Part of a small language model's weights.
Size: width 256, 2 heads of 128 (1 for keys and values), MLP 1280 tanh GELU, vocabulary 8192, 23.5M parameters.
Training: a variant of Adam for these matrices, 695M tokens, 10604 steps.
Each number is 128 + 32 x the weight over its row's rms, rounded and kept within 0 to 255. Layers, rows and columns count from 0. The size above them is the row's rms in percent of the matrix's.

# layer 5 MLP down (transposed), 1280x256, rms 0.0689, rows 482-492, columns 128-191
size [104 121 107 100  86 101 135  82  84  88  97]
[[118  90 136 118 153 101 139 124 159 120 136 137  93  81 133 167  15  99 107 102 136 134 163 188  87  98 133 141 115 154 120 174 143 174 127 107 138  93  83 159 102 159 155 106  75  91  99 108 124 171 138  84 143 142 162  63 114 115 144 123 152 113 142 155]
 [ 74  94 127 147 119 124 107 150 159 107 126 156 134 136 125 131  92 122  90 167 166 157 146 106 113 193 117 149  94  53 137 140  99 160 134 140 145 105 126  98  58 115 106  89  60 113 104 101  97 154 198 107  74 157 126 155 147 121 137 110 165 166  86 148]
 [135 143 140 149 130 143 146 122 157 156  91  29 130 153 114 106  84 103 130 156 130 124 107  65 135 128 130 127 152 137 149 111 133 135  97 101 127 157 211 106 134 146 167 179 113 146 102  93 106  93 187 105 125 102 137  92 156 152 141 127 136 114 172 120]
 [143 154 140 147 153 143 100 169 104 104 150 169 167 142 108 125 126  92 127 142 124 115 161 144 157 171 137 105 163  96 101 140 144 141 135 100 141 178 124 153 185 116 129  96 154 121 146 145 165  94  71 149 166 177  51 183  73 111 178  92 102 201  98 152]
 [ 94 133 140 154 130  95 140  97  96 130 100 103 170 115 132 127 133 152 160 134 110 137  76 188 152 113 100 121 160 136 122 128 142 117 162  77 138 131 163 139 182 191 162 178 154 105 115  98 100 124 149 143 142 156 118 118 106  82 129 151 101 128 140 108]
 [108  39 117 147 104 183 196 103 120 133  96  96 115 178  10 111 157 179  68  87 138 112 133  97 135 113 156 131 138 123 143 111 125 159  98 155 114 124  96 151 155  93 155 123 146 133  99 112 147 138 132 102 112 146  97  71 132 121 120 131 124  82 180  78]
 [150 139 150 183  91 136 160 143 170 124 131  85 161 152 155 121 130 142 135 106 152 144 132 112 190 136  86 110 184  99 186 193 120 139 113 134 127 150 166 138  87 116  90 139 176 124 217 177 117 154 132 182  78  84 115 156 117 115 145 152 110 123 129 116]
 [118 155  97  85 156 152 122 125 106 119 183 194  50 131 110 105 170 185 112 131 148 107 166 115  94  84 112 106 108 135 101 169 103 101 136 136 160 150 207 126 127 153 150  95 193 144 134 208  63  80 143 161 127 105 104 152 141 121 126 109 164 108 149 137]
 [ 99 145 166 139 151  81  81  98 177 137 177  81 123 141 136 144 148 159 151 100  95 106 123 161 100 176 118 116 112 183  65  94 128 139 210 141 173 108 136  81 156 149 153  92 121  98  84 150 106 122 175 184 141 130 179 155 144 146 141 131 105 161 150 174]
 [107  91 108  92 103 165  81 123 126  63 140 144 141  74 133 148 113  40 190 101 156  94 127 119 104 128  94 128 150  92 148 162 155  91 131 136 113 129  94 108 116  32 125 190 143 145 147 138 110 114 132 111 147 123 129 108 155 150 123 123 112 114 123 139]
 [128  86  89 161 166 178 119  83 100 154 152 105 155 154 129 127 104  98 129 151 114 128 135 114 144 207 141 134 151 135 103 127 123 115 168 157 124  80 115 130 129  46 148 114 113  88 124 133 162 191 196 147 105 172 148  80 184 172 102 162 124 169 118 123]]
# layer 5 MLP up, 1280x256, rms 0.0866, rows 483-492, columns 128-191
size [117 102 104 105  99  90  95  96 109  98]
[[161 102  95  77 109 132 158 114 155 128 151  65 151 114  75 109  86 115 118 177 154 165 123 145  73 152  75 209 130 106 107 121 140 132 126 137 118 100 147 101 112 131 166 121 106  96  82 139 116 206 126 156 107 173 147 129 169 134 176 188 137 157 108 163]
 [120 153 108 175 120 143 145 124  89 122 102  87 126 219 138  63 139 110  71 167 123 167 133 109 104 140 160 124 127 126 165 167 139 111 129 118 137  76 116 139 150 125 168 160 137  80 112 100 165 155 164 171 122 157 165 149 137 129 152  93  47 133  96 125]
 [129  84  81 155 122  96 211 161 157 118  69 100 134  63 139  90  81 127  88 138 126 157  89 158 142 127  99 153 123 150 127 119 173  48 149 146 179  77 157  87  75 152 151  72 128 150 154 109 101 137 201  72 139 114 140 111 109  98  80 162 129 142 170 151]
 [173 136  87 173  91 100 191 145 147 142  92  93 164 105 109 167 125 185 160 145 151 155 116 171  54 122 167 126 133 102 160  55  84 144 133  97 116 148 175 134 124 127 138  98 113 115 133  85 134 134 118 153 132 135 141 143 130 110 159  62 122 130 138 116]
 [118 182  90 140 154 160 125 112 159 128 121 140 141 121 185 138 132 141 174 149 161 165 102 212 115 125 180 102  84 142 150 186 119 140 190 172 145 134 106 129 129 109  69  96  72  71 132 145  92 192 133  95 166 149 128  86 158 111 105 127 114 126 160 132]
 [125 128  95 126  98  84 173 139 151  90  91  53 136 131 135 156 114 121 208 165 150 143 139 161 121  72 178 110 120 135 171 109 157  55 165  99 146  46 146 154 161 109 171 111 215 136 123  96 153 112 131 156 137 138 193 149 136  98 118 198 133 145 143 141]
 [ 98 124 119 132 109 115 134 102 116 113 112 131 190 235 112 124 141  98 184 121 118 172  48  93 170 155 177 118 116  92 122 146 172 100 120 138 127 131  57 120 133 141 135 190 118  95 118 135 159 158  93  91 114 170 116 134 108 105 100 112 134 217  93 156]
 [179 144 132 147 121  98 142 133 120 164 129 112  85 164 127 119 137 167 167 151 178  69  77 101 110 109 184 103 132  90 123 135 151 155 115 113  91 147 125 113 121  84 129 157 143 159 196 134 143 124  39 120 122 182 116 148  56 186 150 160 164  82 109 139]
 [156  84 114 141 116 111 149  95 157 127 136  87  95 136  93 131 102 174 186 122 148 131 119 107  86 103 171 117 119 123 139 135 104 170 157 155  85 103 101 179 146 149 133 119 164 169  39  42 200 215 105 138 111 147 150  96  59 115 149 110  55 182 149 190]
 [116  74 132 124 113 105 120  93  97 132 180 157 168  95  91 161 116 120 130 117 128  97  83 185  96 121  92 140  93 135 102 177 140 115 131  83 122 131 177 140 164 153  98 137 129 130  99 110 152 120 126 117  91  90 130  65  92  95 158 130 110 163 117 111]]